From a checkpoint of a small transformer trained on Wikipedia: 4 heads of 32, untied embeddings.
Each number is 50 + 12 x the weight over its row's rms, rounded and kept within 0 to 99. Layers, rows and columns count from 0. The size before them is the row's rms in percent of the matrix's.

# layer 3 MLP down (transposed), 512x128, rms 0.17, rows 303-374, columns 32-63
091:25 37 54 40 24 39 52 62 39 44 45 24 35 45 41 64 45 46 59 59 55 36 45 37 34 66 61 43 57 59 77 60
104:30 61 50 47 47 47 29 50 62 50 32 48 52 57 61 54 48 44 30 68 60 48 41 20 41 56 58 56 49 43 58 43
094:59 57 63 53 53 31 30 51 48 62 33 54 23 52 44 54 67 34 50 44 38 56 49 34 52 50 46 48 21 41 27 31
110:46 42 40 38 63 41 59 34 41 52 57 34 54 63 62 61 18 32 33 62 57 58 46 57 46 60 66 75 51 52 57 35
100:54 38 53 52 61 99 49 51 55 50 44 49 61 64 21 58 45 55 54 49 69 42 53 51 65 55 50 68 53 54 61 48
099:52 52 49 74 35 38 47 52 72 59 46 51 52 63 47 50 31 37 49 51 55 77 55 62 30 55 45 54 28 65 47 41
104:57 48 46 39 56 56 68 48 55 52 48 56 44 53 56 68 41 31 49 51 52 49 53 62 49 51 58 36 37 47 33 69
105:51 40 47 47 41 60 49 49 54 43 55 56 30 52 29 68 48 49 49 19 58 48 56 63 49 44 43 61 39 52 45 39
114:40 55 37 58 60 41 49 62 63 38 47 47 48 67 51 15 51 34 34 53 40 31 35 50 30 51 54 55 57 61 51 53
096:71 47 40 34 45 59 53 67 43 39 63 74 42 63 32 56 57 49 38 36 57 70 33 48 54 68 68 45 45 55 35 47
108:64 49 50 51 35 41 31 37 51 59 50 41 49 42 55 53 37 48 56 36 75 46 45 40 49 54 41 48 45 80 50 48
099:32 27 69 58 46 37 45 70 46 44 52 27 71 45 29 66 62 34 35 43 57 46 30 37 43 64 25 60 44 36 52 48
089:48 41 39 45 49 40 66 31 46 58 22 51 52 52 49 50 60 31 44 52 46 33 58 49 48 30 59 39 32 70 49 48
103:46 37 65 33 59 38 64 43 63 35 47 40 42 65 53 51 35 34 47 53 16 53 54 31 68 38 47 70 62 45 39 41
099:44 40 29 50 48 62 45 51 48 65 69 48 50 41 54 55 44 34 50 42 42 32 47 53 53 52 55 44 62 57 32 53
096:54 47 52 44 51 41 43 35 45 22 78 48 37 58 48 36 55 44 56 47 52 80 24 45 47 50 48 38 36 52 60 32
099:45 57 55 48 53 37 47 54 41 51 41 71 28 41 75 53 45 56 56 41 59 19 53 63 54 63 52 40 53 44 34 42
101:42 27 52 65 61 50 46 46 55 46 62 62 43 42 43 64 68 26 65 41 48 51 50 45 50 59 62 36 37 32 50 32
092:53 41 67 61 55 57 59 72 45 67 76 39 46 49 33 57 44 59 73 67 51 34 42 54 43 40 38 38 51 34 57 56
098:70 31 41 30 61 47 40 47 26 58 67 45 45 58 32 54 35 30 52 46 49 55 70 32 57 37 34 47 58 51 59 49
100:53 46 73 44 41 66 47 62 61 51 61 52 47 75 47 52 50 72 57 58 72 53 29 51 54 64 64 60 55 50 64 48
096:43 38 40 51 69 55 47 63 47 37 42 32 72 50 50 56 27 36 58 39 46 79 37 30 52 49 55 60 50 56 53 47
096:47 24 58 71 50 62 65 46 42 60 37 45 51 45 55 54 49 41 57 48 47 58 55 48 35 21 64 53 47 49 70 52
098:63 39 62 48 38 50 68 62 49 45 39 38 28 33 67 46 51 41 40 46 45 86 41 42 54 48 49 32 42 51 35 48
096:75 57 31 51 46 51 54 66 46 80 66 39 63 51 56 57 52 38 44 34 64 27 58 36 62 46 64 42 47 30 40 41
098:49 63 62 70 21 54 46 59 52 62 70 57 59 54 39 41 41 50 62 57 41 48 64 50 53 44 54 53 74 35 53 33
092:46 45 44 55 46 34 42 39 46 39 65 52 30 75 58 68 60 33 57 47 52 52 54 25 68 69 49 40 42 58 37 60
104:50 35 68 39 47 69 39 34 54 47 43 65 43 47 31 58 57 63 53 55 57 35 41 43 67 46 50 43 29 51 56 64
102:44 71 37 32 35 39 39 78 53 27 34 65 63 36 48 38 62 63 65 52 55 39 38 42 52 61 57 54 48 51 70 32
091:57 61 60 32 43 49 63 60 39 38 44 63 56 44 45 40 58 49 29 40 49 27 42 60 48 69 44 62 52 42 57 34
094:46 52 39 49 54 55 37 57 44 53 64 47 56 38 57 77 59 45 43 38 64 58 41 50 48 42 46 35 36 44 44 46
103:51 47 58 55 55 77 70 28 47 48 29 29 56 45 66 65 59 69 28 66 64 54 38 46 64 55 50 36 51 47 57 49
099:47 17 44 67 42 32 52 40 69 31 49 40 50 40 71 39 57 35 37 51 49 69 66 52 66 47 42 71 39 58 74 37
108:53 47 65 66 58 50 39 50 43 42 38 48 59 45 53 59 61 65 53 44 59 62 44 61 56 70 41 48 65 26 38 66
099:61 60 42 38 59 51 67 48 39 32 46 33 80 32 52 57 62 56 61 50 51 49 56 44 27 49 62 39 31 24 46 33
098:41 37 50 50 52 37 27 60 14 52 59 79 69 45 47 60 55 58 75 29 45 64 58 49 43 24 59 46 57 44 58 69
094:53 39 48 55 68 64 57 36 33 56 56 54 56 57 53 46 42 70 58 44 48 64 50 47 35 40 60 70 51 60 51 48
094:34 53 52 53 53 52 51 48 55 50 52 50 45 58 53 39 53 43 62 39 50 42 73 52 77 43 24 63 61 57 72 44
094:38 46 60 44 54 79 74 27 61 38 71 51 48 52 55 69 40 57 66 35 30 78 35 43 42 36 54 51 54 55 47 37
097:45 56 42 37 47 43 48 52 49 33 64 55 53 57 45 35 64 47 41 45 43 35 49 46 35 55 61 71 26 59 46 47
106:52 64 54 40 64 39 36 52 75 46 54 36 56 22 40 42 44 53 54 50 35 37 46 69 52 57 46 47 68 60 24 54
103:39 67 46 75 43 41 47 21 59 33 53 70 47 48 26 30 80 53 54 43 33 85 51 63 77 62 68 45 59 57 61 40
107:33 41 53 45 37 60 56 47 41 58 51 60 60 59 21 50 29 70 72 48 54 53 36 34 37 44 57 41 40 44 60 54
104:36 47 63 47 45 39 40 45 54 59 36 31 58 49 46 44 70 60 71 90 49 11 57 58 64 45 66 49 45 51 36 70
097:60 24 66 68 40 52 57 39 60 46 54 34 42 40 49 67 77 47 36 45 59 24 46 45 60 45 60 65 51 59 52 62
104:71 49 52 67 46 54 47 64 56 31 45 46 59 36 56 57 32 34 42 16 47 90 27 40 58 59 49 55 43 51 44 62
096:67 46 72 61 49 42 38 50 54 35 44 34 53 30 27 42 50 28 63 54 68 34 56 61 52 73 61 65 60 54 54 72
104:54 65 38 65 48 65 63 51 80 55 42 49 61 49 44 41 47 47 46 47 46 49 63 43 56 53 58 60 44 61 55 46
109:46 59 59 56 66 32 36 34 64 57 41 49 46 68 55 54 58 71 44 48 41 24 47 48 55 37 54 39 52 42 38 44
097:61 40 48 48 57 32 27 53 36 51 61 40 49 44 52 57 59 44 17 45 61 29 67 51 52 48 56 53 40 67 61 61
095:42 24 57 37 65 61 73 39 44 48 41 52 27 64 44 29 53 40 41 41 55 64 34 24 60 46 51 38 57 56 65 43
104:40 25 40 63 53 35 55 47 61 62 60 35 45 67 38 63 65 41 38 67 47 31 60 43 27 38 54 56 46 72 48 44
099:47 61 52 46 40 28 65 63 64 58 74 58 46 46 48 47 61 56 41 43 31 42 55 42 85 35 45 39 58 45 38 45
099:53 32 35 68 41 57 44 59 45 74 50 53 58 58 52 49 26 46 59 40 39 49 69 50 52 53 37 50 55 57 60 52
109:33 48 60 42 40 62 68 57 49 56 41 51 64 52 45 46 58 55 55 47 31 38 60 36 41 42 53 63 49 31 63 54
098:52 40 53 25 57 60 46 44 49 46 52 44 23 75 65 48 50 43 60 21 70 49 45 69 37 52 83 30 67 40 58 45
100:49 50 66 29 33 48 44 60 67 61 53 42 52 60 46 39 70 59 44 54 33 41 61 66 34 51 65 49 55 60 32 38
089:59 55 59 66 47 48 71 52 60 34 57 61 68 51 52 54 63 56 42 38 74 83 69 51 61 39 49 56 74 65 33 50
100:49 56 53 57 44 52 55 59 51 76 62 38 50 63 54 55 36 23 70 45 51 52 35 70 39 58 61 36 44 61 56 57
104:63 43 39 54 53 46 53 63 53 57 43 70 47 63 39 41 45 52 41 58 37 27 67 32 40 45 53 45 81 70 27 34
107:46 58 27 40 63 73 48 63 56 36 67 44 60 52 51 55 63 30 43 70 38 23 51 31 63 79 60 80 43 52 38 66
090:31 60 42 54 54 46 48 55 43 35 58 58 19 48 36 62 16 56 48 62 45 51 43 63 45 50 47 45 51 57 55 62
103:36 65 72 46 65 29 38 53 40 42 40 27 64 50 59 52 38 54 39 66 22 42 53 31 50 83 40 23 55 50 48 38
109:59 56 52 48 45 66 61 31 78 46 39 47 36 45 27 41 42 67 48 39 46 38 34 39 68 16 35 44 33 32 61 49
101:70 63 46 52 32 75 56 26 42 62 45 66 56 45 55 44 42 36 64 37 46 52 51 52 48 48 39 56 32 52 58 56
098:56 76 30 31 66 54 60 51 39 58 52 69 51 43 63 54 60 60 49 58 43 22 52 68 37 57 55 43 39 61 59 49
100:35 47 69 59 45 62 44 46 48 45 28 64 44 36 35 60 28 45 47 54 23 68 36 63 61 47 52 40 44 46 41 40
107:58 56 53 58 52 36 69 23 59 53 39 53 53 32 49 39 51 54 29 41 53 40 49 42 44 47 47 69 61 65 33 45
107:51 55 74 61 41 60 65 70 48 45 42 35 47 55 28 36 72 61 37 57 53 44 29 38 63 70 38 46 38 63 52 48
103:48 64 62 67 47 55 66 55 35 61 54 31 42 51 79 49 46 57 55 44 52 43 63 74 42 51 41 33 52 58 64 48
107:50 48 44 37 55 48 37 43 47 70 49 51 67 53 63 55 45 52 63 41 63 61 57 35 43 61 46 75 52 60 55 33
099:52 32 53 90 41 65 40 45 40 55 62 74 51 42 63 45 58 61 52 65 30 69 53 37 64 57 52 30 65 40 44 50
# layer 3 MLP gate, 512x128, rms 0.191, rows 304-374, columns 32-63
100:42 43 40 44 55 41 32 65 38 46 53 67 38 64 55 55 65 67 60 56 28 56 40 51 72 65 52 42 33 44 63 64
091:44 76 49 62 72 41 53 39 55 61 61 26 46 44 54 65 40 45 44 26 61 54 31 53 62 65 69 47 51 50 61 45
102:69 55 34 42 55 61 37 60 29 38 25 52 29 49 66 55 39 59 50 42 40 46 58 44 42 44 54 45 54 60 53 57
102:47 42 47 39 49 43 58 40 46 45 56 31 44 44 61 45 53 53 45 45 51 24 58 43 54 50 76 51 43 42 53 54
092:45 59 66 49 30 48 46 54 53 46 52 43 42 25 64 61 50 46 54 49 56 51 56 39 45 53 26 31 55 56 63 70
110:33 52 37 48 53 37 34 43 42 45 41 43 60 61 60 51 55 63 45 50 50 36 35 59 74 53 30 50 54 55 35 47
089:73 45 57 67 66 72 59 35 69 44 43 45 50 52 69 45 45 30 31 36 53 32 48 35 51 67 51 31 51 60 61 71
119:56 36 39 40 63 54 48 39 50 39 54 36 60 35 35 76 26 66 54 66 67 42 35 49 77 36 44 33 50 68 37 53
090:44 47 60 60 51 43 36 63 46 51 55 63 49 63 59 36 45 37 58 45 46 55 68 54 58 45 50 49 79 57 50 49
105:35 63 44 56 66 88 64 44 60 57 72 50 63 40 57 39 59 60 41 67 42 47 43 22 46 55 45 44 51 42 48 66
102:50 58 55 61 47 56 48 64 54 45 33 45 43 31 84 71 57 50 43 59 53 32 53 52 63 37 23 67 24 28 44 48
092:37 75 68 49 54 36 42 55 44 51 29 56 14 60 33 57 49 64 42 42 36 53 61 60 67 52 47 75 55 49 44 53
100:31 47 32 36 47 42 62 42 52 49 52 38 46 38 45 59 44 44 70 60 47 47 89 54 42 32 37 23 55 54 29 48
105:61 41 48 56 55 54 55 54 58 33 67 36 56 48 51 42 50 59 29 75 45 30 41 51 57 43 59 43 55 33 63 72
096:78 66 67 45 39 32 51 37 46 38 55 28 33 57 54 31 61 59 22 71 67 41 64 32 36 63 56 62 41 71 49 41
098:56 60 36 44 25 16 37 67 55 59 33 45 53 62 56 34 66 36 72 60 54 35 43 49 72 64 48 47 24 60 70 43
095:34 51 44 27 51 41 45 35 54 48 42 32 62 76 50 41 51 56 63 44 47 62 46 46 33 48 33 50 44 54 60 41
105:44 43 72 48 36 49 44 63 59 44 50 66 47 54 39 59 52 29 41 45 31 49 63 49 44 43 74 64 61 72 53 55
099:63 48 44 35 47 49 36 41 45 41 50 51 40 36 60 59 50 26 41 35 67 52 70 49 43 66 65 43 55 52 63 74
102:44 77 49 56 30 43 36 41 27 20 54 44 53 44 29 34 60 23 68 34 50 34 33 62 56 55 46 44 64 42 48 46
098:59 69 45 53 65 48 73 75 48 52 67 59 40 49 39 27 52 67 64 64 43 47 58 42 45 45 18 56 26 41 54 39
090:54 60 42 44 19 58 45 71 40 57 36 58 63 28 52 62 57 54 36 54 69 82 54 50 40 41 82 20 53 38 26 65
095:30 31 60 42 65 47 79 58 66 58 58 33 51 67 49 34 51 48 45 44 53 37 59 36 43 43 54 62 41 63 52 51
090:44 49 28 35 63 69 38 47 41 50 38 33 48 34 48 48 75 36 47 61 50 45 50 57 61 61 55 39 74 63 33 47
094:60 51 48 55 46 39 54 64 29 32 61 50 24 57 56 45 57 56 48 55 33 41 43 46 44 56 53 44 55 36 42 51
099:36 50 54 37 55 37 68 60 55 47 54 47 50 32 45 42 40 62 62 63 37 20 59 63 44 50 34 83 45 54 60 51
095:36 40 63 42 47 67 49 69 48 63 48 36 38 49 26 42 25 61 74 56 55 50 44 36 42 40 77 52 48 42 48 68
097:60 29 42 34 72 56 43 28 49 45 51 34 61 62 58 72 42 51 50 69 27 55 22 49 40 60 54 53 51 24 44 66
093:35 42 62 37 67 51 75 31 57 54 58 58 52 49 61 53 46 37 70 56 29 66 62 41 52 66 36 41 30 61 51 60
090:58 55 51 53 29 41 53 31 74 38 41 39 53 42 30 48 55 51 62 77 42 42 62 54 40 40 46 41 51 37 52 57
105:57 58 45 44 51 47 71 51 51 32 39 65 44 61 40 59 30 40 51 33 42 35 53 49 54 62 37 54 44 19 55 59
103:52 38 38 42 54 48 50 53 60 39 36 57 37 42 63 35 56 42 55 49 55 38 36 51 65 39 34 58 21 66 76 46
099:46 68 32 48 65 52 58 71 48 56 38 25 65 44 40 54 43 58 48 61 34 63 59 37 57 47 46 37 37 65 63 45
108:45 55 33 45 64 43 58 32 50 66 48 54 55 38 65 44 50 53 48 46 38 52 45 53 38 30 57 60 52 40 46 29
097:22 53 67 53 37 36 38 73 64 57 79 48 34 50 50 56 45 55 70 41 63 39 39 37 58 57 43 17 42 75 63 44
090:57 69 28 35 53 51 33 40 48 39 68 44 72 55 44 58 58 47 58 35 48 54 63 36 33 56 51 72 63 45 57 61
088:39 35 27 53 57 26 68 52 82 55 52 40 49 59 63 51 36 50 49 49 62 64 34 61 53 51 32 38 54 44 48 37
106:65 33 61 44 62 53 43 59 40 55 31 42 42 70 73 53 27 42 45 40 50 71 39 48 37 35 59 52 45 34 46 57
092:62 60 29 32 45 39 59 51 57 50 51 26 53 40 50 71 43 58 44 40 76 72 60 57 45 40 59 77 67 50 51 37
112:47 57 36 64 62 57 71 25 48 48 67 60 56 52 57 40 35 49 61 39 56 53 42 23 59 56 43 56 42 53 59 46
109:23 44 44 17 43 65 41 55 53 54 73 54 53 51 50 43 50 48 26 59 70 33 41 54 64 32 64 40 67 34 50 56
108:69 63 58 44 48 38 49 54 66 33 33 50 40 54 49 66 37 41 38 48 47 45 35 28 32 72 46 70 59 49 36 47
127:53 59 46 67 49 75 45 60 51 67 53 52 56 60 58 18 44 42 45 47 51 40 55 32 45 36 37 45 30 51 42 63
099:50 47 53 46 62 64 56 52 44 58 72 32 49 43 28 47 63 52 46 47 54 23 57 42 58 54 56 47 39 48 27 52
124:30 25 68 45 55 61 31 36 29 46 70 68 40 55 35 49 37 64 43 61 41 60 22 63 58 20 48 27 56 55 65 61
094:59 54 58 31 53 46 57 25 69 38 41 43 59 64 57 39 21 48 63 43 50 33 49 28 29 45 37 45 66 63 48 59
117:59 61 35 51 54 22 60 41 54 49 59 55 47 26 59 69 59 57 46 54 66 60 57 47 51 49 48 79 75 54 44 57
106:44 59 38 39 31 40 53 44 55 42 71 50 54 67 45 50 48 36 60 72 63 33 48 64 50 59 44 61 37 43 40 59
093:40 71 39 23 55 41 64 48 49 55 63 77 42 44 48 46 50 42 51 34 38 54 50 48 30 53 18 61 57 65 32 62
101:37 58 56 44 44 37 52 42 70 61 43 52 63 64 60 41 38 48 43 58 53 59 60 58 52 51 47 72 47 27 78 55
106:51 52 52 41 65 49 37 51 23 57 69 35 63 44 55 23 49 44 43 25 44 55 67 48 79 42 43 43 64 63 43 55
106:71 39 55 54 64 77 53 32 54 50 62 57 45 44 62 71 53 39 61 41 43 46 60 40 49 56 32 59 48 47 52 59
095:44 61 35 33 64 28 48 55 41 62 43 29 54 26 64 49 37 57 66 46 63 56 40 40 64 56 42 20 67 53 75 47
108:42 63 50 65 45 46 41 58 43 45 56 50 52 50 42 38 55 60 25 54 44 72 41 42 56 49 45 58 66 47 54 64
099:61 51 63 51 52 72 34 48 51 54 41 71 45 54 60 44 51 33 57 51 60 51 43 53 45 54 64 45 78 43 33 53
098:47 58 29 48 46 48 40 60 42 28 43 60 50 39 46 61 41 41 24 52 64 54 47 51 42 54 26 64 51 29 59 72
087:70 35 57 36 47 47 39 32 36 38 58 75 57 48 39 56 55 70 70 50 25 45 56 66 62 33 43 56 36 44 69 41
103:53 26 56 43 37 52 35 47 54 46 53 75 40 42 57 33 42 69 48 43 48 31 61 31 61 38 57 60 48 34 64 55
101:44 55 50 53 58 70 58 43 37 47 58 42 53 51 32 39 63 56 47 54 56 40 50 43 47 32 32 50 75 47 31 58
107:35 43 77 37 55 44 53 55 41 54 41 61 32 45 39 75 45 53 66 45 55 55 42 68 55 56 42 39 39 43 48 52
095:69 35 39 53 36 73 48 61 54 41 68 53 74 51 55 39 60 46 46 67 62 44 63 58 29 69 43 46 68 46 35 59
111:60 48 29 34 43 54 48 59 55 29 54 31 62 35 43 54 69 68 76 45 64 53 45 80 71 46 40 32 46 57 64 71
109:51 58 26 29 56 41 44 49 35 47 39 66 64 47 48 55 62 34 43 71 54 40 39 69 73 50 77 55 48 63 33 50
104:48 50 36 48 55 43 41 52 34 57 42 52 51 57 56 74 57 29 47 56 51 44 50 68 75 55 45 25 08 32 59 44
104:39 64 63 50 42 52 51 45 60 37 69 45 37 55 39 50 46 73 55 53 46 58 59 40 40 39 34 36 50 56 64 27
106:59 49 47 19 55 62 55 46 31 55 65 49 41 39 35 42 27 34 45 42 63 40 53 44 44 65 40 33 59 32 59 28
100:52 59 53 59 39 47 59 53 51 85 41 50 52 42 55 51 57 61 59 56 45 56 58 28 58 43 61 62 30 48 44 65
102:62 55 33 50 43 45 47 35 60 65 50 66 38 37 63 46 34 57 51 73 76 40 68 46 60 33 51 65 55 35 49 32
113:45 68 31 66 45 28 60 58 35 55 55 35 37 35 86 52 64 62 29 43 57 40 62 56 46 30 43 62 51 48 58 47
104:33 45 59 36 47 58 54 51 48 38 34 74 61 31 54 49 58 54 51 54 61 52 46 52 49 42 35 45 49 58 58 61
097:55 42 43 64 51 71 32 54 58 40 33 67 63 45 61 48 50 43 49 53 36 42 65 44 32 64 72 45 45 62 52 45
# layer 3 MLP up, 512x128, rms 0.185, rows 304-374, columns 32-63
108:35 22 64 51 40 66 30 54 36 41 48 46 53 57 30 48 41 40 58 47 54 70 53 57 43 57 47 48 63 39 71 35
098:42 17 55 34 58 54 40 47 57 63 28 51 41 52 51 35 58 42 26 62 52 50 48 75 50 61 37 44 56 41 29 55
110:79 74 60 61 52 64 34 72 39 35 39 40 38 50 56 44 53 81 52 41 55 40 55 45 55 59 49 31 54 69 49 59
098:50 47 36 51 61 65 52 60 62 59 39 62 59 58 38 69 55 57 43 53 70 66 36 50 49 46 44 45 64 73 39 47
092:56 53 32 61 53 46 33 60 46 40 52 45 46 36 47 38 37 37 52 54 33 21 37 70 51 64 64 70 31 44 33 44
107:50 44 71 58 57 40 63 42 63 54 52 50 51 73 26 65 58 43 78 41 21 47 59 41 29 53 51 34 59 69 49 50
098:25 34 56 43 37 42 74 62 42 72 66 49 41 57 36 56 56 36 34 41 36 49 27 53 44 39 64 58 42 51 46 42
111:53 25 25 51 53 58 40 60 61 57 67 61 52 59 53 25 41 54 62 50 50 55 51 50 59 32 44 42 62 48 51 61
095:54 28 55 56 39 38 55 40 47 68 62 48 28 53 31 53 62 58 58 44 50 55 76 58 52 43 41 60 46 49 46 48
108:54 45 41 71 47 44 53 78 50 43 38 53 60 33 63 68 70 49 45 58 73 57 57 42 30 36 44 57 41 50 64 40
102:47 40 53 51 50 59 51 42 51 55 67 45 60 37 69 34 51 52 57 49 22 44 20 44 39 59 68 48 59 21 52 18
090:58 50 39 56 47 51 51 33 43 21 62 37 71 39 64 38 35 48 57 58 40 43 51 50 52 73 42 35 52 68 66 53
098:71 58 62 63 61 59 38 34 56 54 62 50 49 47 58 37 34 59 50 51 58 42 44 45 50 50 61 74 54 68 43 59
094:55 64 79 44 43 43 39 45 37 72 61 52 68 56 50 49 57 49 56 48 51 76 68 63 41 63 37 66 34 51 55 44
101:47 65 24 45 42 40 37 42 54 35 34 67 44 38 52 41 90 43 66 35 49 47 43 43 31 39 46 48 58 43 54 62
094:49 60 39 58 49 35 44 50 62 35 55 29 54 53 68 41 50 66 46 55 65 42 48 37 44 58 61 46 37 45 23 50
101:65 32 49 59 62 50 79 62 37 41 84 61 39 43 57 39 53 37 43 52 46 28 47 26 75 53 79 60 61 52 42 50
100:48 28 73 45 43 54 41 43 45 42 59 57 62 48 44 32 59 34 45 56 49 52 52 54 38 44 62 56 59 59 54 57
096:41 54 35 65 51 47 41 61 26 43 74 50 78 46 50 54 62 75 48 46 54 45 52 39 56 43 53 51 55 38 45 57
106:61 46 73 41 48 54 34 49 38 43 34 61 40 64 61 45 43 24 69 57 34 34 53 53 47 59 64 55 48 64 61 56
096:47 32 51 46 22 64 41 37 69 43 49 41 33 58 51 67 49 55 49 48 67 55 53 57 62 87 59 68 69 48 32 77
095:36 49 49 47 26 40 45 44 31 48 35 36 47 28 59 42 47 40 73 58 56 56 51 47 30 55 73 26 43 33 45 43
098:51 48 46 34 43 81 55 59 53 85 50 49 77 45 25 52 53 50 41 51 63 39 57 47 28 50 67 47 42 48 61 52
096:58 44 47 64 27 45 59 49 58 49 62 46 38 38 54 48 49 52 59 42 61 67 43 31 41 40 48 51 42 57 51 52
099:36 47 46 54 56 33 49 43 67 42 71 58 58 57 45 55 47 48 31 52 34 38 38 46 33 38 42 23 50 38 46 47
100:61 56 38 59 48 55 56 45 69 40 47 38 44 54 66 50 63 33 45 25 79 68 53 27 37 44 59 60 51 63 54 30
100:53 37 57 61 42 60 48 40 45 47 29 46 51 64 46 50 36 62 36 50 45 33 42 31 68 50 53 44 54 32 64 53
095:28 36 42 24 50 40 33 55 67 39 26 52 57 58 54 44 50 52 65 52 42 49 24 44 35 78 35 58 46 35 50 37
085:51 43 54 42 36 70 53 32 38 44 57 63 50 40 68 46 69 46 69 62 51 60 43 34 39 60 26 74 41 48 48 45
090:54 46 22 48 70 83 48 47 37 70 66 63 46 55 67 61 47 51 55 42 75 65 66 28 28 77 57 40 49 52 71 56
105:61 43 59 54 50 58 61 40 36 28 55 52 57 45 72 45 57 45 41 52 69 34 29 34 40 48 66 48 19 47 28 33
098:49 53 56 49 58 49 46 37 50 48 58 53 64 67 45 64 47 46 43 35 51 60 51 48 66 42 74 47 71 30 38 40
100:51 54 53 61 54 39 63 61 38 49 60 50 59 36 72 60 36 29 47 38 53 63 29 62 64 66 44 47 38 53 56 64
106:53 64 33 44 49 50 38 37 64 72 52 53 45 61 51 54 30 47 47 60 37 61 39 39 28 49 55 64 38 22 44 56
098:42 47 40 55 65 40 48 44 53 57 39 55 60 32 63 49 61 54 54 56 59 75 28 62 62 50 55 50 34 62 67 54
092:38 60 22 48 50 42 47 34 55 67 67 40 61 45 40 40 51 63 70 32 61 45 60 48 34 51 39 53 45 57 39 46
086:42 54 29 37 44 59 57 59 81 34 55 36 51 43 55 58 42 40 47 70 55 52 54 57 60 64 24 46 51 51 72 26
108:40 49 41 40 58 27 61 70 41 49 38 51 39 38 76 57 51 67 54 48 71 70 53 56 52 62 52 50 52 59 51 36
099:49 68 66 52 53 85 69 44 56 52 41 50 56 37 46 46 43 32 43 31 59 46 48 61 67 67 68 45 55 53 49 47
114:41 46 69 57 43 44 26 57 47 49 32 52 41 46 56 55 47 54 52 52 27 34 42 49 50 27 59 59 42 43 43 53
103:56 45 56 42 53 44 49 33 69 58 41 64 54 66 52 53 18 72 35 47 73 48 53 42 38 54 45 69 39 65 29 43
100:60 48 62 45 51 59 69 38 49 42 43 65 41 30 35 35 67 39 67 31 43 59 48 55 37 59 56 38 41 54 73 55
118:50 51 65 27 69 38 43 42 64 40 46 49 46 61 50 78 65 59 55 56 34 53 50 65 49 43 62 56 45 41 75 29
099:49 65 31 56 48 47 63 69 61 61 33 47 37 48 40 66 76 63 75 71 50 31 55 54 55 47 50 54 41 37 40 45
112:65 59 49 54 36 40 44 53 79 50 43 47 55 42 54 52 34 61 60 59 45 47 47 42 35 69 55 64 40 45 36 69
092:56 60 61 24 46 52 49 36 69 29 50 33 49 58 48 26 24 61 42 54 51 28 48 52 58 39 66 37 44 53 66 49
113:39 32 61 45 54 65 43 61 31 62 51 51 48 62 38 41 37 61 45 38 39 17 50 50 51 52 51 46 32 40 56 34
109:53 49 56 78 42 39 26 59 59 40 48 48 45 55 49 41 53 16 38 42 42 47 30 49 68 56 41 69 57 45 56 47
095:34 67 37 16 48 64 78 46 35 28 62 52 57 53 45 67 43 27 52 26 38 67 56 37 43 47 25 49 66 51 55 59
098:47 45 35 35 69 36 60 43 63 49 55 21 37 35 41 55 53 56 62 69 61 39 43 51 55 44 54 22 43 53 44 51
104:47 57 60 46 53 55 59 39 39 42 40 39 50 61 58 31 37 57 58 51 30 58 71 62 41 47 51 33 44 70 60 46
101:39 49 55 58 66 39 72 50 64 42 49 70 43 57 66 47 60 59 53 67 49 55 59 27 42 38 50 36 54 59 44 70
096:48 45 52 32 65 49 73 41 48 41 47 54 61 82 63 54 56 64 47 83 45 48 61 53 52 54 53 54 49 45 38 53
112:52 70 33 68 52 25 30 36 40 59 42 65 79 34 57 49 52 38 59 40 40 60 26 60 48 46 45 61 44 36 67 64
102:41 55 67 42 67 29 45 58 30 42 45 45 50 47 64 45 60 39 77 59 63 56 70 65 52 59 72 34 47 53 65 57
094:42 40 61 49 44 52 53 42 50 44 62 60 52 33 52 36 34 50 47 39 39 45 30 47 47 58 46 47 61 61 37 52
088:74 48 51 28 46 35 47 30 52 47 61 60 61 50 37 46 56 47 56 50 41 46 72 53 60 64 28 46 59 61 40 58
102:56 39 54 50 45 51 59 44 42 36 41 79 46 43 72 69 49 64 38 50 44 49 43 37 61 47 58 68 32 49 37 59
106:43 46 57 41 51 43 56 51 65 35 53 35 49 39 62 49 63 62 59 56 41 41 57 53 49 43 47 66 40 44 42 47
109:57 46 64 35 50 40 66 55 52 67 41 69 38 49 35 65 44 49 43 44 49 42 54 37 27 34 45 22 24 46 35 48
101:36 66 60 51 80 46 42 44 40 60 29 67 30 51 54 68 28 60 55 46 40 36 36 53 74 35 47 50 41 57 57 56
104:38 61 40 51 41 66 46 39 53 47 31 61 43 50 43 26 41 53 21 43 34 39 31 63 65 26 65 53 41 36 43 36
104:54 42 69 42 50 43 56 55 55 51 63 31 42 54 36 24 28 60 51 35 48 36 41 43 53 52 27 61 48 51 54 52
095:44 66 34 41 59 52 54 48 51 31 62 41 57 43 47 71 63 63 53 76 51 54 37 62 56 44 51 65 44 55 48 51
104:38 39 39 44 60 68 22 43 60 71 32 42 49 35 25 43 46 56 51 45 49 35 34 53 46 41 74 36 58 47 34 65
099:43 45 29 48 44 42 60 45 84 70 26 52 59 49 39 31 44 63 58 41 48 65 44 52 50 55 61 41 64 35 53 40
098:59 43 51 54 43 58 47 55 35 52 55 41 47 70 27 46 46 48 50 52 54 47 58 52 53 40 46 61 22 33 34 40
113:69 21 35 46 38 55 29 34 59 67 43 68 54 41 82 48 44 45 56 52 61 32 63 45 45 42 52 56 48 68 59 36
109:66 37 48 48 48 33 47 75 63 52 67 37 41 59 64 48 36 61 49 47 55 32 50 47 45 38 37 72 47 44 50 43
106:69 48 67 62 47 68 67 54 51 70 61 39 55 56 34 50 50 46 47 45 64 24 56 63 40 49 64 55 30 38 42 56
098:54 32 61 59 69 47 35 41 71 67 42 50 48 41 69 49 45 61 26 66 48 35 66 29 46 73 74 56 50 54 37 43